python train.py --n_layer=15 --d_model=128 --n_head=2 --n_kv_head=2 --head_dim=64 --d_mlp=512 --vocab_size=4096 --activation="tanh_gelu" --norm="layernorm" --norm_place="pre" --norm_eps=1e-05 --positions="learned" --qk_norm=false --attn_scale=0.125 --bias="all" --tie_embeddings=true --parallel_block=false --init="normal" --init_std_qkv=0.0442 --init_std_o=0.00808 --init_std_up=0.0442 --init_std_down=0.00808 --optimizer="ademamix" --lr=0.000935 --beta1=0.9 --weight_decay=0.15 --lr_head=0.00813 --grad_clip=2.0 --warmup_steps=372 --schedule="wsd" --decay_fraction=0.792 --decay_shape="linear" --final_lr_fraction=0.0 --batch_tokens=16384 --seq_len=1024 --doc_mask=true --train_tokens=154400000 --steps=9424 --dataset="wikipedia_en"
Each number is 128 + 24 x the weight over the matrix's rms, rounded and kept within 0 to 255. Layers, rows and columns count from 0. Numbers have three digits each.

# layer 5 MLP up, 512x128, rms 0.125, rows 456-511, columns 64-127
097135133115146114131131136124125126127136127132139127122124109144128128128128116147113119116140126119123123132141151130137140151143122122132129113131153131138162129131139119133116138126132135
107126208131154081162122129127165128121134101146166162118087154113079167176149082138118156107111101118132061147087161110138139182194159095148078101129155123146134116169183089087116117097158067
127146119123139132135125122117094142129132109147092100147125077128133144182159123122078121110101132120061173126169117080096142121126153125171156135154139157145137139129156093168103152165147175
092065095095148129173117134133145115143138111158135119125142093124106141117132132154144163086122111121119112129140121163097111133144098105138125103137121118127146100141136075064163130137099103
121080123144117134121132116095158155104129149153159159097133110140184147138122078129127115123127132145130072124103098133183176141106156142147138100134146070150121102147119096132152144158123110
121126114132131117135108113113150149105140113125115120133160100104133157136112124155107156134113152158146166121090096139112126119152129126133175112121109134139126146164137136121119146142088132
100129112129128136129144082097157143093149125135163133146153141135093142160156099137155091145103167165123133145176087151154129122150145147090197119116155121130120133138133098124165167146164101
115115142144147134147136041062078173167135125138071113142137122136153106132118072116093132129125117116151074160122120081177137142083147130130115163165118188164104124122095131125119215124144190
092120139125162137174130124120101170141140099123106119139141123123134131144138089148079125118127115111139154116137080084100128142152136122116090138147165111145147137120150117101099125147118127
137122102133140125117125113118156123192116126127142082135116127088143096109104135146099112122137103127122168126171116127120099104084097119105190086160114148138141121083163126172124116118125122
107067135096141165130136104132103119115118100156138167131201118132121122116150120110067126131120128096118154096143152061156092137137116195149087146174125168107114125155122125109119122069167195
127115102122135101186125060115108103135137122117120131146164146133114110163129111162117162120122098148131133111120155063111109128138120131112167106145125085148149109112135071147116106082124111
113105094109151122112097107054091138112140197110073068145142122114091121146100127136081109101142126148093142147091094112149070140157130097177192161125093149171115139138130156159141153158145115
061099120108154114149120102118150128136126095105115129132137092117115129152152081143127146098106151116145106139135107112130153137124137159088150129143137132130132127109146114125131102150152150
123145156097166092151125114134171055149126103056141080141142124082117109089087139145172116133119112144100058135156156152035180141121126153177113075115122158091135141094164110065120097111112138
115126098141120129158136147134149150098147123136120114130136151118088097133166125132079131128111102151083191119184108129101116113105128162124061140165188124112141121083144123149131113146152123
115107158128124116129123150148089128131135096138091099144115168133153128128145143156154109149113118165124158103090083147084117133156186128141107128106100159125140135134128143082079139130088149
096138147090142126128127154086158096138187128129115092098126091095115100139085105134115193105139159180192149111093098114174133141185110180083198140122119105150106141120128125180108108187118185
135099117105149125162125155140140132168143131069118104109140122110138067173111104161169125144133107112089127127103126118117120139099162121124152069181119147105140121106168114107159140142106097
079134138082169119182129101142139129121157120101120099119130100130114145113158103157118142119101087130119127138149156126125129125151127154120111101123159138148162129115160109104104122103129130
100090137128130130124123124111179126087152121134142091121127112123133132141141093173117114134108136114112135112154122120127158138158185102133123091136146113114144116139146114108129177134146101
116118121150146127124147098144142149153119116143134201123129139143145161081118080102174134121111094104127110091139157089094126127096136120093121171138129075140154145121123093098151101109137117
096109130128150125152132137137139136153150080095118120132155130137125101123138142139140150133116109151101115155160075181117154124106142089150120110112138126135139114104131105102161161148101111
111131147092130113111118145102148125144130116076128136136134145118117139176087138131127143079134151096105118121101161134153157156117117104166162122122132101149126125145139079102117135140115113
115120093091149141153121112085151136143127130143121124138146122112107114140128121101099140103128106090159146132192117114129178123080105122126134110160143110139142096096158075136136096152152141
078096136123129091131137121157176127141152127117145116114123122126120118151187107145155142122124130137104105122124135151084144141114135105086172120189116047146166114145142084094174116102125116
119097116126153118164107131107128166148128126111110110108137122097087109128131105134096178086118131128131119123164099129143124130124133126128146129144131124155142140095132120169147133150151130
117086094132127090193129038115109084205135105134111102146161136126084075138153130163170173120137069180114122129119155121078082139159096135151196127169090063146153109088106041086154108099081122
127104149116130129142146122061128127192124131145122133125108109129149106124102125180120172115129102109171131123113107106126163104160121111083150120117136155145131097109124145115116151158103138
098133127101130120142142094075131162130144141141109095141155110145094117075125143155126134094117146132136142113162135104159130113144121165157135155130163111138118132131122113129108107139122130
119067147126155163163142105136125144108142165114143092133108093128114123132149093140126140116107070098138091137138179096105162140092160112150147109110114101101138113133128126087154133104094124
092118105072125163121118166140178111104162059169123143115141114148127126121187111122117128096122171119128155108097155077110135129176109136084131090196111134109148118133181115138097145138161165
099096098102116110135125104157127118128120143144131147110135113132120117121123156145102166086132106073118137131184163044137138127141113123125111118170128067139127099118149102143133138113172137
122111115145130132140125156137112118128098101114127173106138125127118139133115162102109157137105164089140099126171111102146129139142100170130071106133110156133133129139107108113128104116167137
077078147127139131161116100116149142132142112120138123137153089105146129145123086155127112114114146142167143119123103132134106120131122162115141123140156121142129145091141125113095130150101135
112115155138158121181133157079139104092138132155128139085125087108095136141121126135070127112097153169103127090131128165104138136172099180162113122164145114119153106047097101119141138168109177
082130152120148113192113137102128111142142076086123123125164146117075150178149103150102140120127162141147108093120114081119127161128170160146106108146156074129143133140144083095102070081131140
096115145120155132142102138090131098074138140144090169132116127119086144124150118119087126107123125106103123168139132072139112153172121145096073122130164140148135103127154118123117106117125123
132140131090147118150125123096131097156154138115098122135126121132070153140181108131138092122133099139154125115134121100105105125149097136195094168155195100157132105105133199105071084090106133
104093121119153132169128124138157119151148110110125077120114129110130117123160062152129124114121130115116136134123141110113123134103150110115128114173103123136170120088157098116143118145128136
123114112135131102139120109159134134098122151145119111116132097129108152088155125131127116122117144151092096158137137145141119149132122117102136139135121112138125120144140149141184150141145121
102127101104151120163113125111154116167142110093093121146153104099094152097098115130100141118126117126122121134146105118126098137124124140139111115121120144138137131104185110120112113106115155
108103127118152129125115146101133132158118108117124111114133130089130121130098112130109156114118112140125126120169107122095128133159133132119121105122138159139140136095161120102113140127109176
130109083115138134136106134080151092181119120103081087135112130113114087161099158129129165109144108131117122113168106124107098135144105102140177103156157137153136131124136108146145170144177122
120127128124124116140127152118103085119144108142124094134173095109146131138120139140120146118128116134147133129136098134152143130158103114095138131143152120121132130097131082140131113121132128
093099112123158125168130095122135135113158108128111093123152106134132168130166082174111132137127135152119166108109090138113080146136139151124128150138132123136137155145140134121119115165097130
108143147114152123145130131097151142139153106109148116144128133124122151120113135124123147157127152131128114135135124138095177147102154116126138102102134107134143125108120081148164126142096130
139151175104176117139121134119149129082150125133099074145113101122105117116142108185122137125135051178088141147102117182076133138162157092136127138130124106123118151132180135118122114147070088
103152145131133143155134039153160193098155109134143093172121129104139181142104115138082181135106146102175201088181146195163144101110093091124132176152103068133154112134140089144143120112172131
117066076115128128123125109096156176164134146153123128117135158164153120095140094133137113142138146161133118140129075122136143110106167135126110133133141124156111120125124150126164192152125088
120135192089148113106118123083127127162109160152129113119137147137117117100094142126154125133118152145162092131139115105131189139135172145145153064068134118123115129115136119078112077149120178
111109133084125091115121154115154124097132127159151106151120129107156132085104146160174132141127129137153088105168140128103200152130154130106116095138157116101161109142135113091118060122147088
137109139122145106130117129112127165166112133108091147106113121152107104156130114122154122112125133142142093142154093127144140125141129099152174107123093103136107120114125125120156150113101176
129159194129136090126128091114116116084166118113119104162129109122112082138112167148093117110121081132116088121144147140103153132147149117161163128156133096125131105144166139109074091089150132
114113122097152153133110161075174083139128157130137148133128126132082131100156176151093163120136098106181125117201113093122136113152115141129059119155135109141112090095119108097146095141084117
121104134103138154124140112139108107159132118138105120123138141123132117115118130111124123114118125133106116114126133136150095135155132147149110120129114156137129129117134127132107119117121124
# layer 5 MLP down (transposed), 512x128, rms 0.0866, rows 456-511, columns 64-127
114129111146146154130100130091140143134106142120114138153129127093142124121141116113131112140096128143133154110144139110148122138130135126135125136135116117093098127125139143128142142133133133
123124146106151133122111116144100070122149137160150116162176177137108127199117073138091105166115116104105109146121151114151168136115067096116155126150148150143136128131161107116124120151155202
150089076101136104093137132180117101093160126145148078074182100135121075084124172101161133142120093142181090139117116161152140142124108129095099133107158110117140120128122153153153117188174099
143147119097099111120145128142147160168113172161126124130162084132114104109140144134116100131141163131162126126145155112093085102129092101127123112112114097120188150127150158172112118140141127
149151127140121125146115114133145134128131117131120136139138113141140091147109139146112133113145108133159181125125129109129142138149123129139161133089131086126108131136129089090161107125102107
121145138117136112135129133120096121116136132140148133118137120143118146150112154143127139106127130132149131132128123099128125128112104141137149136145127150134139109101134148129148123114117110
103121120129114100122133156144160114155161099131125140092107168140125113130115137145165122118122107148148144127113113128098153129141107136164173143151093093128145138153119174107167071129076111
162158156130147102137154134103120126124090119114129063133126137078151146131129153093147136150150120121130162157140117164116141147091161141186111128120164113098112119107150089085145161111111103
134159120118123116114134096160095127117135150102137112126167132174164114125118193130095139128120138140152092139129142128115169150131087145124123179117134131092119126154124149134132124113164109
131148104121107074152125197126130111135137077148103112134128180102135129176179112127113106149107118169105093129150102132081161142122146121149142148111137148119123147140136112135103103117161123
156157130146129136151129186105115122140114118123145071117121137109170123104085176140133071148118086147121126123103147140128180153114143111158111089116147146134130123133161127114155103156080092
139102125107066094150127107127139134157108137118131127164127143132113126144144096177086164103130126130076131130155146114121093116125108095120154150148126103155137145117145101136134131128104116
172108138114171111135116148151118116106113138139115091140153117104070126168139150132117166125143117125128085109108082125106104121144146160135120113091162095114109112142142102086163110156118157
152107117075123129115151135124128125096158151123161112073135126178119097127149134159083108100190085158092139128094174181108100109123118121176114108160157155171167143195130107130133159127097109
122127157117142153110139122101128238143135143185118157143096104136138216092207121177119155141137099130147163126086096080084161099050119147080165121131119172102110131110127085176140080110082148
133111160118098114102148092099168120138110112117111150153146111131138113148126146165144091156121153123111154125129129137120126133141121114132174127129115144133119138094096103139129080113082117
110163119138157131119119177134150105135099147134094122138102156108148108120153121143101101105137089132114124140163144121096136148145176117163124100096157170091097120115146128097135114136122131
133147131141150153131132115157122083093133162110127099126106133120092111212117094135059121164131152163136143095096137117099176119093095160100112135136133142150151119150141102173078056119111115
119140147114135110217111096095107142080138125073103120161130129121095163147157111160125182164148081163094176114123152069151047112149166118114101131151113132105143139141121096137061133145138103
111123148085147107134134188128115125120120166150096109108149163176138134147091115117110127124162146165124097143114143148128128175109144104143155119102120119157125124155135085088196093108125106
130203144104100099130159121182099092111128120123132096125104125128083141112127146154116156133118168097145087131143145115132144137128165135139054124126116103162134141151134105105142112138145166
108137194123164128114129129118099070075165119127122128115135176117071140160118160142128125143138086148131150143087110123126147104149152150107094122050181141089129135177121148119094114133152143
155113129123145120154120121149109123156119070120125135135127140156140156118135105138116128092108144091137150102112119184140146137131136103128131129138103164154128122121095085129167157114107119
117107118143127116145135152142099124114087099178170125112155120134132129088123128125088138133118143152139167119150094128101108125143151126091098113105136125128126129124102108112143156112135131
155149102109122098079159106064127134099124131140160133098136123175125153121114115102168138102165152126146135127120159113155101089153107155124168116145135096132166136139079137130128074147124103
130107109095057121145129092131156110103116088153143136128144095126124126128101143155118107126137137101127116163124148142090123151147114167121127116085143152132108112079149146132052110153122189
170123136108115144079174143102141123130120120118140102101124139157116115092106184075148122148144132148128132145138139129127157114100123159096118126153151149146158168134092099116096075103152130
164129151082052039134161091124152102129154140110137152172141152116103126166137123241097154104182135122098082131102167122095061107144133088134154138163130104187160127126165097133107099119071085
129142118127129131136111149160124114153116129153135119109147131148095154124152126133145096118118148117123116135132123124125107121146124156167107125129162132114125153133111161111098107124102100
166121096136106147102140145115071175110131118137111131095125153127156095133119138114097099128148068109129128129111144139165106136090125115167137126140105128138158133137115173156176163118112184
151132142116135163125136141118084117133131169123099129118163135119096123145163122135102127135127121127118122161133144092114126115078076123173157127114124091126148105123112100122114144158118115
136118138097138151111114144144089065126109140152127159162107144145079125189142176096095136122164118120140152088111176113115098129096132081106171114115070095140149083137153120125114180096122178
105147101119134111152131146084134131091113121143108106117108132099139134142124133103117085128117108134149160131120081172127141117138126134152102122098147081114128151137140091118110093126134138
124096088137136126107117142093113125101142135154166154151150126110115128134146152128084110119140148122129164115135125098099147132164106089110137136139184120101124123113130123160104120124137126
151112098113100119128165116111124142093131145116142149109090140161115106151137101098126096096166143143097125130107142127106145111119146152104145144134152126132170135149105123113118135113136136
147147097113095123082139126143092142133099140134107150107144098129157121137078105127149153137125129123152094157121136097134116129150129124160124135121128172149130092095114119109127127129124091
161149157125143128117073142151124130125127158084138116147116178111097085143144164158129152108132121161101084114126145110126163140119117104132146135151135112114120104147114118148086094087140129
130132165123101089112168096162081118138135120118139156074122143199126131132155099112155102106122106137085117129145162141152092145122094101077088158134160174152172111176108164120142112075118139
090127154150153140119133153138129112108115130041107121115115112129141124139125141122086138101121115103143187103130139125106165109087056154145086122156104128108131194166103106131104113124149068
113171164081147097137166128176106074141176148160165092090142108178069135159110150133164113082164128133082087151089141150134136131098134087143136117135139109157143130156092140075119086087118114
125132115131138128137126146133106153123109120146129108129120130106128125137120146135117134132120127124129121153122113118128137155149150122144121141124122111109146120109149144131137129137137124
133136133118100150112142136147171113117137106121151137107122100149116127125116128138101116095143116110165134153136147127168115111140155145116156156128142111125138110134105137108113159112114126
163129145125110133102153095122149145120153146140156121109157106133110116154148135129125110097148129149117139142112148112126135125092146153134137097118124143129134118133106139139118127118145148
133123139131125119122110175103174130149122118129102134155128152132151105138154051130149085154126165152159174138146088134111133151119125132151114097088135159125158116120100141179128136136124146
150113132128132137121128135123134152151111137149107096147125151157128134115153106119127080128136125120109126134140119149106143153151118095133129108134125106136122128152117105108114111110132136
131171180084126091125152130131121113107162140159169130119150178184103105096120147113152097109152161123137083173102155145108160141092130083153106115123153121136141091152104160104110093071132087
084153107131151118135134144152141130116122112162119104090096121143107158138100155150146113137169096150123162132106111135140102108114131058076076126173110183156136130130124131137111154134127145
140091085150148096105127136119119125126160110096164178096182099128094137103072129108128134114134197081155112143127143076097142083159080151094126128124146077130126135132084125126086121116166112
132085147091117090144111093141158132096169149107102112115127111147109129191140175127182119140121106098160115121133175096108106180143102084134061116124127119112116093133143140149114126066117148
162133098157180117171129114147093136122114096104139120135098137097110101181142178132131151110154082124107228133105138143114062148140123092126113118100096174098107140121167144124154131121106108
110131139111153120095121128159093112117116107143116086127110126106147157142136153128146130125140093090125131122145139112129125130158129078122073152132164159102118116107130151144111139106156123
137129123138130105145113133213128108157105141096128147135149104108143115135171097121133113121146145109105122113111145151109148141166111139128101117116135139128107140115111118084137176120120124
140141113156124164151114103115143136164132128101133149148097141120179098163138080132135125119130093083162181105149137149103141131138136119144131113137138154111127134123117103183085145141121080
124113110125103133104114108120122188204100153098151189133129124141150142101104118158195155148117169133107163148130148123095147109101107140157132123137147198101126114111126089154138122131135132
145119104121151134136134143158102124130121132128091154156129123134133104126139144134126096142127132096138085128152117146124155139159135145132104067130112095126119138112092127124142108118172134
139128125133094098119120125122109110107120138134142133138120127138121137105114151153144108125125151118133104126123131120138150133163124143118115146136137114115143137130114146157087120106163118